Part of a small language model's weights.
Size: 11 layers, width 64, 2 heads of 32, MLP 192 GeGLU, vocabulary 4611, 0.892M parameters.
Each number is 128 + 32 x the weight over its row's rms, rounded and kept within 0 to 255. Layers, rows and columns count from 0. Numbers have three digits each. The size before them is the row's rms in percent of the matrix's.

# k: layer 4 attention key, 64x64, rms 0.274, rows 24-63, columns 0-63
# q: layer 4 attention query, 64x64, rms 0.278, rows 25-63, columns 0-63
# v: layer 4 attention value, 64x64, rms 0.309, rows 0-60, columns 0-63
# o: layer 4 attention output (transposed), 64x64, rms 0.294, rows 0-59, columns 0-63
k24 100:144109112193062096137106151109123167122167095100104111154144106163172157113149056164108147105151187130088147104134126151205136100123133114093114080082120103154112136078134126154103174076178095
q25 101:175136063102143131106140118106127120128118104171115176132186121119081111156148141128141068100165157093192122142165199146051089127153099141165124150128156131175138116195155118107152116104168180
k25 120:131117107124070116087152204103167126129131152087102074129133118155080145071119146143085168137123111107126122115115092114098154125176146143138097159057126187099107200123101083069090180129133133
q26 102:080103065124142152127146073098142169179094092132120156118138174132139105131177085135138151095119168138119159138128129117135163128058083119130131107148148173107154097177063176129204060149130148
k26 117:121124150130113132154079136180114124149162124054139084168129152183073069118128113155094148152097115202169099169140164170156152134101129149099096098206112087147102123142126102149106172089114154
q27 105:112105153171101141107172045117102124175157140139101094159109155111104139121096156121161062102112159181169127144150116122096164132146145177168164158176111137190120131135138124119159134217073109
k27 095:101131107113169108124150220117125113169092139183115136117094188154121158112206139174121153081150117121141137117132137129150105153104115108164173131128098062093142116123119142185175129066158189
q28 085:159112069134108122114189141149128092166136169078080164102104118090153081122190171127162132147133185109128102131116126154121109090129080178176101171187112087137168079127145162149125149099179146
k28 101:117144154124141129166111140169109124083169092132135101117162074182070136156132130083178101084121118144132157133143103170090127118075141176097195066117069173113161116168093094130165151076130142
q29 095:142151131080096188076162132132150146170081153170084144128104123153157195121159137108117151114080157094111116142161122119127147145153171107146116164104129178037150135103163088154120185155064130
k29 104:144082079120118145144105136099123050086120128127116090143174186138136156148102136173139101136153068084129170099120089127088103077120125131139192134164144076175138095171113170163192113103103104
q30 103:140182101104103119156095138122091169142124087103178121150147110128127032137122185168151081097202143167163109171132147156150187122171109117191108106155132137126116143089138130152158088141081135
k30 112:127079142078141121154081132178097112155145151093100119112148048108102126148130097150130146167112054163139136195094123139097105109106176145094129110172124092140177080067148166158159171161123147
q31 116:094160125190133150162184122096090098118145102160107155159124135101126102159138152078096094205142133172157096122120140118082176116170119168202136160106101158106159135135132140169200137085091146
k31 106:142138113166104141121082130084090149156088146149139113081133153125137150157191154136112175153142094108070181073101168100135176157154136103112132117169089125150172077110098172096146146195087073
v0 083:136165121080068037145091155113188160129166165133192165136121124089112117108148120147155121113123123152144140135155140147156165132098099174101051138181093141178134146104114124104161111103193147
o0 092:144170104096122144110094124114162101175128163119200158078138105125155080115174129142149120080078147155154127126163122131194193148136138125090069089122118064132155109162145177149095125107192106
v1 111:134127115113148106155112177141131106063117072087105138122159184156114051145164117176086139133190134135127144102122069169125168070121110110114185099156175157113104161084127106101114097085167117
o1 095:142152122155110084193097149173142164068216086121126108134126135101078107116123116190117088112109130136104120104152074076130173113166124112115097114171145157169090111088125150173151168100157087
v2 118:136099170214170147152144121150143148087128129113042133126176027106170187166109168164093142081125099137119108128121145135111127148120154095146111113153109151085112126080095116095126117168131145
o2 109:088092118095087140144155138197133144094152107140053129151154113146161130134146122161129163113145133117104194091152105164074110216079160153114078119151076180110152171156118106103128086141132128
v3 102:150079126104130157162172075071149106152075129167134057118090135083120118109134190172145165122109173116154168120124139119193123092090149159087134148122144175106066162134093142124062124124117112
o3 085:103144070131129118124124065140113169087099118140162097125118105119224124120131107168119134098114104115112105171157133137166169112183108184165112189126164152149086102158091093100129054148125176
v4 098:119149142139172085191111145088142105129147207100174064121124064108154168106133132149157175148108160175141137127145136150162167157161184112128159156105134085146061140107139071158134088131158137
o4 091:106144157077042143143134107084119076082147196099159080083113087190135191097128119174132170115082161177145138161139155140119112153122177124122159124089148137104128135102107111135077100124136148
v5 083:175168103121167116155177127169165125134122135140124094158174131133091111105136171073124171106124104080071124174132166142090136104174120114107136077115183103107181133109189127100049103078112132
o5 088:106132079136116163127101185066150115049137140100110103154191125110080127108092133136065126137134143091136116102090162187156151110086158147102121156200126113138081079083153097129097135150118162
v6 104:115170175196160158126128117080135129132094143115132145146136168115107100115122115088133073143087118121102208098083166202159113115139127089110119171087121096129115107148093123124151074034137105
o6 097:232086062176106137126174161081161129090103141138142176141159120153103077134141149143155144124149134121153147140142140159105152099128128088122146174115164106172117122116075117148096072053154107
v7 095:116174135135133143151145112129095173118136174136132136100148146133096109092152135195111136109110169154175131198117154155123100096067122051093057113155191156116073139120147129096198160098132134
o7 097:161101113123145120133148189121146139147173141146123081135123143094166107113122146137145100065189160129143090146176124129144091167104091140174129223105132149178091105170102106168130188105171072
v8 105:081147175136105134156101115145069142178066117148141067104084133079099109146195139075152147166074122123187173138143076135123140091114137142125149104096098142152164163142131159097176162169137106
o8 103:129099153118194098147095105170121161120075157099127114064127069100123093146128120137116116055124162070135179187106168111113139101099163112141167146100153162151072179073133120123088135154151124
v9 099:128107136141167143117112117130088155139099138078036189161126141150150073090103189185093147092105120163137147113072128181149209102104118098134073167101130100115124118140135122111168111119097118
o9 092:115109173213130089135114172121166129129120141158083163202167090170099118107123153159175103145119136167106183106125102165150158122157112177153087138102121114098069177129117146151147121058145107
v10 102:175108150110077128129146163082133170152096123151170121107109100156121176130126148087120152132136132092075172138089104115173126142150102138122106032138069091096116098105135150168150199165080083
o10 088:133140109061100122118094071075141202177079146125062129071103122070115175107102160121131136145147120075110150196118142090089113161136119165103095136117140081131114132096138156129092142172121143
v11 100:112068112114174075119066118099129098177127143099116143211160067142107122169131131107118139202142129150174117136174131118080124100135138155154106150153116080082088078126143100069155139120116156
o11 097:108135107141159068100110123115129108121158081092127156128087108145122139168136071143139145185183150189064170096126163104146135151128103115128140048076113110096100114100131110128128065103208132
v12 092:108093129144148129172132117155151132072103092160086096119169118151161152101108132206159128109176153112093181114178033142120128134103160140104136143141164142099107135070129089166161074100079138
o12 086:092113118131066119144132108158104141132161094164160119210130086077128126095059145124169125134111161108155145127161035121129135142120150178109149127132155190119126112099142083151108132091077194
v13 104:098113148074082087103106119154130139176143171100150143174136106139042121150125127157135129115154133122077140127171153162092113076118089157127157121066114133066131178176100160130092051096123112
o13 102:110097143121055126071069113143182120095068128142144110094189129063127107166112181148152085156115102108126126063084130141126138100189104091135168104115149147097144090134141129139136102107190123
v14 110:126115104093176149115082089129156112135134148167148125160043086153064167172081129189127126071132128125169155098123167085116056142111147115136141140130131112113132150174067095096100149102154159
o14 096:128178115185164188129150105105190152090090085112170129143135148115178163185149145159095086126157095128106120060169104121106081124096158120155171094112096141143147132143117047113173129126118105
v15 089:084159105093135167121135084081161162096125118115140136142150145054143108178127183140113174167171108129131147156134097168117111174091099115112081196138084103211167115131096161091151130097103130
o15 089:130099130095177134119130127137084157146152123074184160153187117165077070219080121115176091119117143124145140141190121187203101184127129125144138127169136127128102107116119161145121124100112106
v16 100:136183180143110117174115232180099150181133094159137098071132092162131134113138150155160157151159124105133148113164087168135118178137106118119093153137096139134079123120082125141085174177135081
o16 103:116123156059126135096144129181139208154175171152137125090112158121095151096117138192163130117131098106123127191164138151151105114108136111087095076123209197107126142099148112115098149094173135
v17 100:173130145107105105161129130099109100096114172146117103150148120188164108140172063113127128098089084084093159098171125137073115135082147109058170154085150041131160090103118099096122148154098140
o17 093:150087133136107135155106087076140092113162113149148116158137177162102121165101158128102111088152163118122151099142129140167097105080065138069119169110185085096125172093139081057083109107107065
v18 099:148103122139155079105139207090147115133139107209084132128103092158130147176091114083114134098099103097104121142177157179086139104076146116117168116111118099167103125067146119156071126135070090
o18 090:135137078163162088136135049099124138169120144189100119084108086121106161142089119173150125078137134132074114107108133176094077142118132100085061104177144138055110113108116109123128086162116087
v19 094:165078117162135073132162140157095151158147067123181094136143133108161093077152129152110093104169170141120120134151149183157091175081131140147146161132083137205168087109104150159119157071159104
o19 092:144144113106114082148134125157139137150129087117169137147072115156072098115147089135103097155056127091184078149169132173116141152097108070089092154112128122094164078168119164043126136091148150
v20 108:083155219150133099110167172142146095160160125137076081127155099078113064158130133153086123142111146091127120096106124124097126128136128175130169126094156130063100147081059072110107121125155164
o20 100:128142118133109092182106087212176128092107175093091137155164168166174106141194096153150122136138132141115123141186116128120089057115114099118129111149092164081116108092106078167113101117149180
v21 103:080109126111148157190106155160083195128156113091154092172143249151161131112145157112120102147163123149144114161140127142136095157104120148119102101084071113125118122131120141118124190195113153
o21 098:129083153110149086195152164128082160146149087067189100149133145097153125152143183106162131149168102116181077179094119167101083148123095138112111102127167087129076156097136133083163147140170126
v22 087:183077144133122092104148162107105128150091099094169117138105124210129149093169136092136136177149104160136114155201139142111174113062119154094091194127163120122190124073128151169114098138125129
o22 086:120166170139115140108091081119136103104160075095194209160044096127103109139151179108126123127097107059111122153125139168165125129127100149086114139075115156077075157137176140133129114146131110
v23 095:129143135086225133129116172198175170164145114165110121152170136117144113116116115147145126060153100103085137158165058116160109134096120116107138154158180117130104118103160184107110195118127095
o23 091:130195063092161069185130104148144114184165113161149133176128128127141094132082104167140091110131056136134130134118163159145108156129193141109148130165115128128125156110215120142126142058132151
v24 078:145186123150139177110103130132065155123121119138195166153102166156202126158115144135079126128145137159149135114135119195151147103155123182109079160138122106088201188138124158180154170146098143
o24 089:152165195163148073117161133112136215132202130157170153148109117133123130158068149045173126130115134088125112145127136167101128144207128145150111109128124099136154129117183115173098137144140094
v25 106:093190162122101137151177109178188112134151085153135137105152099177057089124152124156092104120154143140096119143084160133121148148155120153089096114151121123123112128213175136161122126210113181
o25 099:101146130079119140111173143123140111146067062093127147097188179168088147083151125161117085121190146115125059136109105180163166094157128175145158121153123125094126111138141172194119169129106156
v26 112:139081131137148177098084142134186135167132142108156123190129145131077122161138118186158144119119069084087158114124132164111073181144091098201095142148097110144107159155149108124069177107142086
o26 106:115090093091146111075147200122168125143102148127188159153153184117099187141157124111146127144088077086104101105153115105081085167122119087174143085157154145142104161086152118084093111089156089
v27 110:129167094162081108098146133101063127098124031065086113116112118156117130155131122078119111202184139165088091130085136165136129118149207148144091127092141143145107124127140106149105112112126167
o27 090:121124109200128145133133114152097132101136094115121137072080157153088107091130206099143136225125171175134097153119081169092141109053143131128086133119127151103107135106108147143169162091117082
v28 095:164128117070185142104076162130147143100120131199146155186100161094113100127151158134132095210112087162132153123101065130088151138128125099172118127126069114178147128111098187135168133165119099
o28 089:153100150120234137125124125126142138162079143147184120183078122122106099133122141116128130098115101136141091116122093120093140192116130155121160162140148102167121120088115214207165068127153120
v29 107:186125121144105149129102201077099105170131172143168111150147104113137200121141154139158146137100114142164123143035161122092111176122143143109148107119141128187135165110046103065133127104126149
o29 103:157118137152184171154136116132164099083108193088148156092142196151171145081110118143124162162076177083100159125119117124171067181133138177082145099098127080164140116128087112120113128138150167
v30 105:145170182120119150138081167170124138190114199137095145080144105124125155114182098132127148110125142207135103121166156115075140100118146135199150135108138160140153108126078098146109100162098207
o30 102:086198179121126144130101122173125109145120141158098138085149118127152164140113126110042167117070078129101147111127147186165098101106144139106142106075134123129137151103037110205115141123150158
v31 107:065203150078137129169115072179113158188157077164141126088072130093159127093114112174144185122076119131159104138133147097144108122123139154122072074126116170109146124186124105112125129130136161
o31 093:101153167099166130127161160185132145177158126133147103079127078125166178096124190148141111113152132127129119133201156106143115056078116138195143131189097081135149105183101074135111141125114119
q32 110:182171162115151165151099122107129102186177146131093063084132098180148097112168096095129083137136129172143132122109143110113155164099149169182080111154118091102161116133139083130192129190106085
k32 074:107079119120105141133085174091161083172138155186155125057145105132079141152126121091105082106150064197158119150122122170148135080110093171102141183140128115117148079096137101101170120101113087
q33 089:131132214122106157182102106158106190123115122117177184159187112152175112207094147100141092124188114110133159092130160127170108142102072167115149145106088150126098086113161118109131104128137137
k33 093:100094086115083064114137077135146151136090110080130166128084184114138106078156147151096123182146154085060151222142151163095120132141142067131152083126136140124153151115124134139118121110131187
q34 076:097103086203114137147118170126105182114073114134146148122201085105177106132155118119118069170173175113168174145147163156086146116090147115153179088118119131073101103132143127131141144080115171
k34 084:123113168150159129145151112173077135127112131153155117189104143185168091137157120159139189218087115104137090058196152133120117161083111132092128113097085130135165110151136150183121131172132144
q35 089:126106105173172170089184149122159114131118157135104123148129158099164180082104137168116148177067081082100171137125113131157088123165050138140169052151138134093103179145109166114123128137102108
k35 093:157146083087081150149098127168122105098102112126150133136130112166137087175176145152117169108117111100145098091133130096170169113125153131053064118151092097082117175209177129139087153119134068
q36 100:160144068087096186101127104190139098179126118169178118134090136162138203089126147137136142132134107083123148175146124125199126092108126144063089092147110116130112177120146079102095093106126090
k36 090:169091142060131130132169176104213107115077120189158137125124073126121091143131106125149056072059115142131076116081110163162127147131126193121143159126180151134119105135097121126127133111138126
q37 093:088097093135072075119153161118117130093106136133154140108150150134127188115087113104131172085113081106165118122162135107155118082169070102075095137158213129192077140119118131130069122169132107
k37 100:118148220161112123157166157067097102101142072109152074146098166159107059065163166113111123118109170129117095139107141078159174172088120157135146134152116109130145133116128112110161130077150169
q38 084:099126158109098189162139129140105142152093145149113130152096146096134029150123193154103140082122114133109131109121110110147095138099133066113132159099178171118129163150060113132102093031145138
k38 090:137059118132144103136158141131172166066126091102124128113155145174096192162125093128150109140152130109153125067160145191171133135175118131065165147136119048137142133090144136142060135138074109
q39 093:154162105153134110119064135108107156161134117101123174136106107118157094119187145098156126144083107165049139160123137150155088137082161102166083105144150105089145102054101082175138147128192079
k39 093:108090137157201117154119205178151098110177183095128133169134159142071146107182178140110140085170098107134114073182136146111145110103094134110107183182140101139138091101134143135111123143125083
q40 102:171128123185092090104086084104103116072112156132134121103062111128088135164126153106167197076079147115158128094109187164093123156123073112134163181153125085110177123140134150103171148103145143
k40 109:120183110139038107133056159164086148167119095096133051178116163134116168165129134115091116153153134112082153158179126115096176116129110112160124130070113152126147114139168178137117178130108139
q41 102:100092169187128133176160102127185086097099111143071115103111175139072120147141151115150121175166145094135117123099156117152147081162177103143168116171094134157093149123180081169086073105153102
k41 104:144144148106134138127092127097132157157197167165151143122147144105161071063162115144139123151078142098138131139157133156096150195167099170205123147166108124084147066077105117118171158174106157
q42 103:138111113134098174124076145080132115090183092112102094162129100174150137139155134147111107105153082084073132181172022167114090146126144129111087092137166132135100187149136095085157124113109137
k42 121:111094103119142144114197152178121155097136126113114143146182114079136077155114180125124126189174131145219125104084158190104138127072134125084120166093143130190175140104077137143122110124134118
q43 110:101128119117144133155159096132110167117190128159165150146157169102167117136127080126081143078171102181116184128123127104165047113125162120165121112092064080157100182116149145128137064167165134
k43 113:150066085122094164143146077132143131148095129077134078114089144143141137056143155117089082119109135194118135100118126135080154102110184114046097121172126120172158104145067116085120161153118137
q44 102:171112111082124134107187123130161086106160178105095071157120117157141109059150163116127154070142148126151135131152142104094139128129097122159093129169169137118086176094073064158110178168104069
k44 091:155129132152056169142130138138065153116134098149130135113109167183135146170125126128108114167102073130180115122128102102132124167143218160058159086116121100113199121159154168180169129105130148
q45 126:099140157082156149128123166171133114127180183137179141101179144140140146099152120130136110098139129130154077170178096141080158157089121164175159138174157087138163090213171140083147162139102160
k45 122:138195120141151100108149119185110138186123075088099153163144185078131147063114098090155163141020141115146141169094102080151179123104154143082149139106121116139119113151135133133114102150125148
q46 107:140146150140099148146080094158109117177142073109107159084106124126115071215137142095156110153167127206135082132130151134132133081099141101122131175141142049120109094197156115150097145119148091
k46 128:127131145101108089096106131155127174116097088071156142112122156175128110110128084145121185173082138084118084142158171106132123153134129088081133056149139197110136123064132171075111183119121176
q47 137:110121114104061132161118147167113171134121128112150175146138167135192130098155114080108126205067119064123196137119141140034140117155159138085139142069114117165135134139131115091152128111092139
k47 104:177110135168089096141135178169089117123136145207146115083090141120165149091073154140140153146057101133155061151146113119090093163054113132107122131163097177112108132107119136076133085156107116
q48 073:141135094141097123132125129120099163081083075144141167127167156101086192163145126145153137127130106073135113155159159144140127160117129118080130062160171174088114073101147212147097137067099168
k48 062:124121067116114151135089116131129051163109122098078122087103163115141166135100160116088090185135117153132140111083124201120079130075108188146096130147030087148126143134158127125129144161135100
q49 104:162183136152216130098090146123190138128146152117095130130133119130116201069143141135169107137150124091105105150133143152046178115086126144193129094120171139078121102089115133122154124150104076
k49 079:114103135114174131094126043118109145109097152141163184116162126085151106117101145104108099077122093066142085110138115147169122112108084163136187207092144147139086049164105120133107156123140129
q50 102:109149149118125179117172147135125101140155143142067144113121150155129116140164177099179094111181163142091132099126152104146146154115123168193156151115166132155186063083100216129134103187137086
k50 083:137114082187180075137058089114126109115148149126112155101141148080197144065107119128086114098205136109127151154086113111125091084127055088151172137130108130134131078116107112147125152121095100
q51 092:121165163192107105148135137111193131056116142112124086118116146101145202109123175130104111157149083140114149094131125109042139150134122040130106149122096133155109076149152175138136083130147169
k51 080:044149119165147161078154115136098182120122122135063115126112139114118075082117157121176119147147152096134199148172129136176130169192167199121123148131114151093161155146097155100156121081131121
q52 104:151107142167074147095124078115106142162133148097129133137111103077156153146117080129165059092125211150116095135143095132152104118132159115119201142074064149167153152103165152135063168105122118
k52 109:200090076052113158136107110196190127119142141147146159102102106130131128122150125125125153132102112068045158131163144095114123107145109100135119114144162170129151163100122101099050153149084165
q53 106:174155120090073143171102122054095096145140080088106095124121090132051181127119112119124126083140094122129153091113121099072139135167170161152080161079141103106156122155152147119149152059104101
k53 095:069178136153107144092115169082127118155143167150151097148171158122123166070076127106181162111147108164201083155158079129080119092136136129167146174132151078177162102120122138106150103152080129
q54 107:123133103143099113153159127171185106121157134097057075166172159139162081151138139110100188138161145190082108116178137085090122147097101118184153090129077115183136120092102138156150114161159102
k54 115:119108171102078124140114111077101121147152122111109156158146116085104130087153200115117084163155090152161168138147150130073176117213067179152112131122154127125136143077076073124109148096133091
q55 081:078126139165104158164105131150160136109105105103097116093128144107162127091172129138149076116215148110167166121168132123100174088129116174178193087142122099104137141150082195130193126178129125
k55 095:081125090078084105113128116087089135147132101087105128146125096132114147079084144159111196190127100158116129121111079103112087159165111125142124120035153203141147145149161164151090109112176148
q56 101:120081085170099126135093088063149116115076076116131133073112097143089163145147118173200072097125185169144135102142109105156107126126121148127068163085135064085120106122101154151104115133144091
k56 104:143067051113108142118216208103153105149151149195158103111169112153145087062105094121119186150154142126115110131113143120116115097118091126111148092098130143137122155134103107078130178156151143
q57 100:154072121090153146101110153150132146120150127099111093093135098136173096135117066109095063148170083118203103120174131097036130129142134152152167095117141099139088125137148118104157113117204169
k57 118:087184108167118087206135079139060123134095085161144138164126085121068182121131135133137167137116083144115174123092164149154063139170155113102116126159148166085116149123104082126126173159103132
q58 102:112128191119138101122116140130162110128083207155096135138164104118136109113166101170168203212106072137136123139185081096110146113141090140127156083077142156129130081184098128110149102132109111
k58 105:111118144116093150133154097124104166132159051128067154081130119157115158093138162149144196109132127104162133103103094092119091131083122092127077131109192169114077171169164116106147132210154102
q59 118:119133062094092137114149144137178102132117122120185168144082156117181138084196128135185147189197114095115077110177137142106106114135095119148147115149123074162136075152074148121141141093158122
k59 108:114127157158136122163128166135168094156168136175149157146090134132088136110160121109117140088086121204191174144118077125134138155096089114120216078059120135089140117183137161082107100118127122
q60 100:130138148099138116112048161095114179113065079163149150131092166095151139093097137115102085077139169143149051123108152109105100107135157086109170132097136183117174100101122150118145055128161144
k60 112:105141065104139116067107167139140145070082095111101151078119149115090182134126129152164147125139166151108157068096185093180106154164158085133145096153078156146123123108156183181107131150109168
q61 136:082180103186061138127094099088142133156147095198115177166104178158141111120133139113109121130072135113087173077135142121189128105150110153106106091062090154124125111111153167151166128094142163
k61 110:138128165176160139130151092167161140164076132075097161082080047133148193145125153137108154131107127096122152114063165118199085144155103091099142144158120126146169152141115107177124166112138084
q62 099:070104131176143096113138141145152133142125143138133162141140087119105125159121163162178129134161138171184119107148139167075132169148075104107127092100092091160065214201147107102109141083100164
k62 108:136115107074139127132125127139137146203111119133172199162155156093127081157120102134089132128126068156201131133143135127109149146100140212068115151116209131152147113062136129096137106129097104
q63 113:122189112148190098129131160152115098124085109148142153140148110119146139136122119092141115133077126098106080175113052095119162108186182103166118196092128171134092172153129158163163119122125208
k63 114:061169177156067178118141083201129115145149130186135088078085127115119137149174125143140121073109205118124142128115069100138168141146136131154096135156077110116135094093123110119177163123117112
v32 102:149138110083064135122170105174167137115133088141115103091128110168092116206129133139143180113099118170044101142124126111111138131156094104159135140133077180188138140123131143070102053122165133
o32 108:142101130194219081170132150124110092102164087152127115134088069137142157102121065105121087162108131133115120149105162107089091176124116123120168126109137088100094173069107102183083142147148123
v33 103:097109094167130152129143118110146131118140174118139062114186156123170122172082132130110138040109132098149168098172169104136156148204171140102100122099090147142104113109040123145123184110135144
o33 110:139150183072092127091114167132156120127146137121083152156057137133122125087162126131167131183114153133144112137124098092084061036120117109079134130091110111132142186165173145078083105138131162
v34 098:079092101130114157130098201169128144078140102155104142127083152127116124163119148170121102187203104115135137116133082121165076117109168149152118129206089104151052167132145107144165101167134130
o34 105:122106108140163176157167149116172097129058093125155149143137126130134172145145087148151119109164169159118114098167139143127103146171122126230168121131100134110186141176081172110085103049123134
v35 107:106192108172180079130116139117083128115152104098158155187160105150156164090154074072128154178136185140165123135094134161131111114122124156104161125152145114201114127070179118141171075152138134
o35 108:164129079159146154182154105152122117145097122112113107153175180090155120131148174150087080091108080046091150064127137117138156077113165096131113122152165162137109120065092110101128179098096110
v36 097:148114049134118154118107166171158106149136147173163173112134107207150114087185068101158192127112075108112156133089126112140109142145131114101135084082127126083148149114118147130082137196123171
o36 102:140132172133141098186134101170106140112143101151093068144134148146109102197086118094088119128059202138101153142202128120150141134133125141070085130156112160157117186109105145096121121092193142
v37 101:080100129167149159106157141102069138172127182126096127115114162092124095074152099153114115175078210110170159141080153125102100172132174097115107076205127126175123154133094128147124137133158117
o37 106:100151094121148167177111080176148145089153176124092150129122131127121121188162131186147138153202089152144179121193142092138089110114101118134075082085107127087131152109119189117148100117072124
v38 108:172114118129223129096133122147065168185126113116181163206163123070122072120130131127139150122178096100147131124138094136083131060115140136128178120141155136164101090135096149171108124134153150
o38 112:122130108121068139148069080122166149081067071120128169135138155071155123090161155058094078182139145098147134111063186136145104122128123118144135128124101115164164098090139162093172113154150126
v39 095:129064142132130158138134132101143169118105193048164102126120125159130071167112080148128113135139114108120115113119101159106139136165106136208152234123085112132105119095152092121099145148103068
o39 104:111110149121177105064125143088139166139117087200087144167172094127133190106142179099148119133183158114135120159152141047117184113133122129134092129129140110122123102138078094062178119175137145
v40 103:123127052184113126134124111050054078085123155145139094157133090050202138125104137123132153098118158088139140091166088150080098169103107116149174128137142162129122140115125114133177148119119138
o40 108:117137166126134131122123144190182162115179115115102110137110185120084088121163116117115091144121037167178117126130116126154157085161185172159147124180123079139137061141148171158125186116108147
v41 096:146124144152102095134117072123105097046121129095177098145072100157174123131155154135124105106135135170123178108094141172037153146117089121095160102148086063151124167132118164136147135166115072
o41 104:080193153152173111128152145145143127142169157125124113099142175061158126196101149125114127186083121055090091152153138128162121112125146140151127169093117072114108075173126070102133134124144185
v42 101:091084184202109123099196155134114136147111133136110103126077153168149191110117158186113125117166114189132074112104130154071125081105143111152095112104076144066137113118146086139137149113143090
o42 107:129136103144112173047146149085163149069155122145167178123088165132131115176154144117132131096135170105091134063158124071127171179166097118166117112136128117145117118141138079111132135174148037
v43 111:126127099136160111105117099151098136128161089114124164161168187093079103100175073084165123118085157127184141143079116123146177145089170192117150127068144138124128126171106180123160080155167170
o43 113:165176149181107208187075073079117117150140144154124117167117132108136176129165126131078103164135121118154145141129124178196119144169114109092138084123132175118102127133188119162118133085126189
v44 099:106116095114121080152185125172164125081103156049126122079103112138158101164146205160094159136131083128103143078056119130127095101102163136147160122165132127086189153094113092114083130141131122
o44 095:187143126120140133151106165087149118118127159166115119092165105133130181055102078125153119142125154134097086139218185146096127126129153108132083130175123061184110108124082117167162103154167097
v45 086:185136203135157159117091142122093075117095136154138121129129018126109121142133121071137134141164139119124122110071110096095145159131113157128085168122088051135089116143112139132199105086119135
o45 102:126122099157117093204164160162121176129147087102145073132169138099143124121104156101169086127124111137126079155167080157159095120135138115132182134077166193113131182127123087087147118207151098
v46 094:093110124151154146141149157156132113155126151115184173092065116118078153163100160145193108093143122113206122098089137142057125161136101107163085135129137155126171116203130097139200125101116138
o46 105:123138145129107136104195139077119163071140160151146142170132136107175114136127175123101081180091093167101091166208113154102167146149123090183109155143166126098126144128142219137142119122121080
v47 084:174096163120156123100086094111193151131108099186153147159112119128196065096174143147119152113112209123111136153084122141142085114143148151107178094114098142138124134093071063138155144081108139
o47 103:108191093108079134131151157178130143167136142077128142094123152173124202133127123091081127134144127110116173117158145101106142167081209187118143103082134128144144152105161171086093099134186092
v48 100:147106086167113127163094100125199133179118094141139136159130098171078124073176094123081161210112142146113083130195122114075122128145161147112154130166131160099129111154127155138071169153158092
o48 102:120129097070161138098097086133096114128137077136088180142137133114156099164078115154179073071098134115103210143081121116170156144161101145141133107089144125142094195095090133139141085091171144
v49 099:150169109109148146142125123089142142128122094089127147137169127109188150071132113113167126130091054105158204123111159119169133136143185072098093163150118136204142138132143137113144207099187142
o49 112:093102102113097105113150108156113100109108204056098129120162135143143088129197179129106130152150162156139098146140167168070095052136121175094109096128119138087122145145118086168114056117119109
v50 098:161113120081129130196117149113130142179115106120115169192130139138102129111147091116139149124096115160099173168217126119125166079080192119096174111124076142126161139107075092101175121183117123
o50 107:155162123148113118101098097177148067148130055146101136084152112202118119111162116132154088167102194112127118128058119068129156140145121172141132160099151200121080126151153145141136121064131122
v51 102:109155145141147087113140147150105143130149120129126126090097134104172084163100178109138127187159164132157136099168128155073166177173102158113088160153115127076175103097070201182064091135130133
o51 107:114176137177166118141130098129125131071075217133110157090103145109095135089060108149137161115069120157127154136068113121175081119108146078128156119164115092117124140164165123067177109138100134
v52 102:141106096053112158144084129133137138077112115137178132144142166094136181106109139162116153166113142131089157154127146142156131108165225196056160144098157067149139127169157128139151139082135146
o52 108:068168130145111124099122133108139099196156078095104163118227195145151103111120128125096090143126149164129134120123108190072122168085074101114158079137107152100133104135088154120110133139117178
v53 099:092164109133127093119092089159095159142141079122109144137079122102111105143105069062158158133104067162153123123077177133172107119105129111106111060166122179142067080164105111165163156159104140
o53 103:107134104146036138160131126135124109101112136153186149163130116109158152152151159203131088135101181059152121111170074114171120119109126149130140163176141080117191150079162161168115133111109169
v54 097:054160138162160152175111163172100163127110128129096074141163044101145153082160095110153135116204110138151150067102114161155139133056126149112081140078129124129114111135111148157153100124141150
o54 110:219045115112123158089117136114126114115074143121143131120180118135106113175108118112122075162131072098195055122137117108166092089154139117128183094172094160139140161143135093127106120153142153
v55 089:118133131116104121114096137140111118147159188046201132164138150127154116063126151162156117121127164120077110176190195095144096122092155082133106149153097197107157119124099123091157129116120182
o55 099:142174104096096117145165134129168127124057088135128154078108116198111091153208106139104097118140133181132143176111100152101197105140166138108133131080186088150115111099172091153152157105113143
v56 099:078164114172091166157079124188088138154107118097138163145179113136112086124129131157095113132075109120133164087124157135128193102106128124091117163148074136115056082062085151148160113178131111
o56 094:138101078143117121086082089097170134157090099124138119107052118149142094094131097131145114164150143155068131157143117057183101073143085101172150124116162169119178075133118130079125149131131191
v57 116:112138145168157115141130127093128125146157214103070153113112123118103108150111175176122182100117135120113125122135116137065083117125082110135123224118185095126130153154108173110173126087074070
o57 109:118067156143183162130174099147071142108173132126150128091116131112134126071095089167116074138168162158162095170118127138121222086106100136144151108133108122165106113123174169118173139189144154
v58 096:070119195126122168106104147103131105122157090090113157123073192128130091091138122094073164155154077123142163099113145081191156095108150129115137081140107084110172128176171145154130101066142119
o58 100:112104051103083133126202137131142092110092153160148155123158148110134220172140130125168120091095170123146104151141105164072151120164095101122091114139103172068122082133157140100150174132108165
v59 106:099091197127095169103093100107133143129109104169201151069128112163179187172087129161062136149088147149153125077130134164106085111136106154159084181116082107164112140123092112113109126136136124
o59 104:108111112092154113072123142123127193161104159095091102124067155119136129090144150129160145139132119132077095125153140097085162151127063134145228107182146110080157081077134113096091136122178138
v60 102:144198114111144152168229113151146145144150107151100149137118073183135107061137128099149147133096128145075132159094135067110149119121080148137095089139123116131150139138170147113128204191130152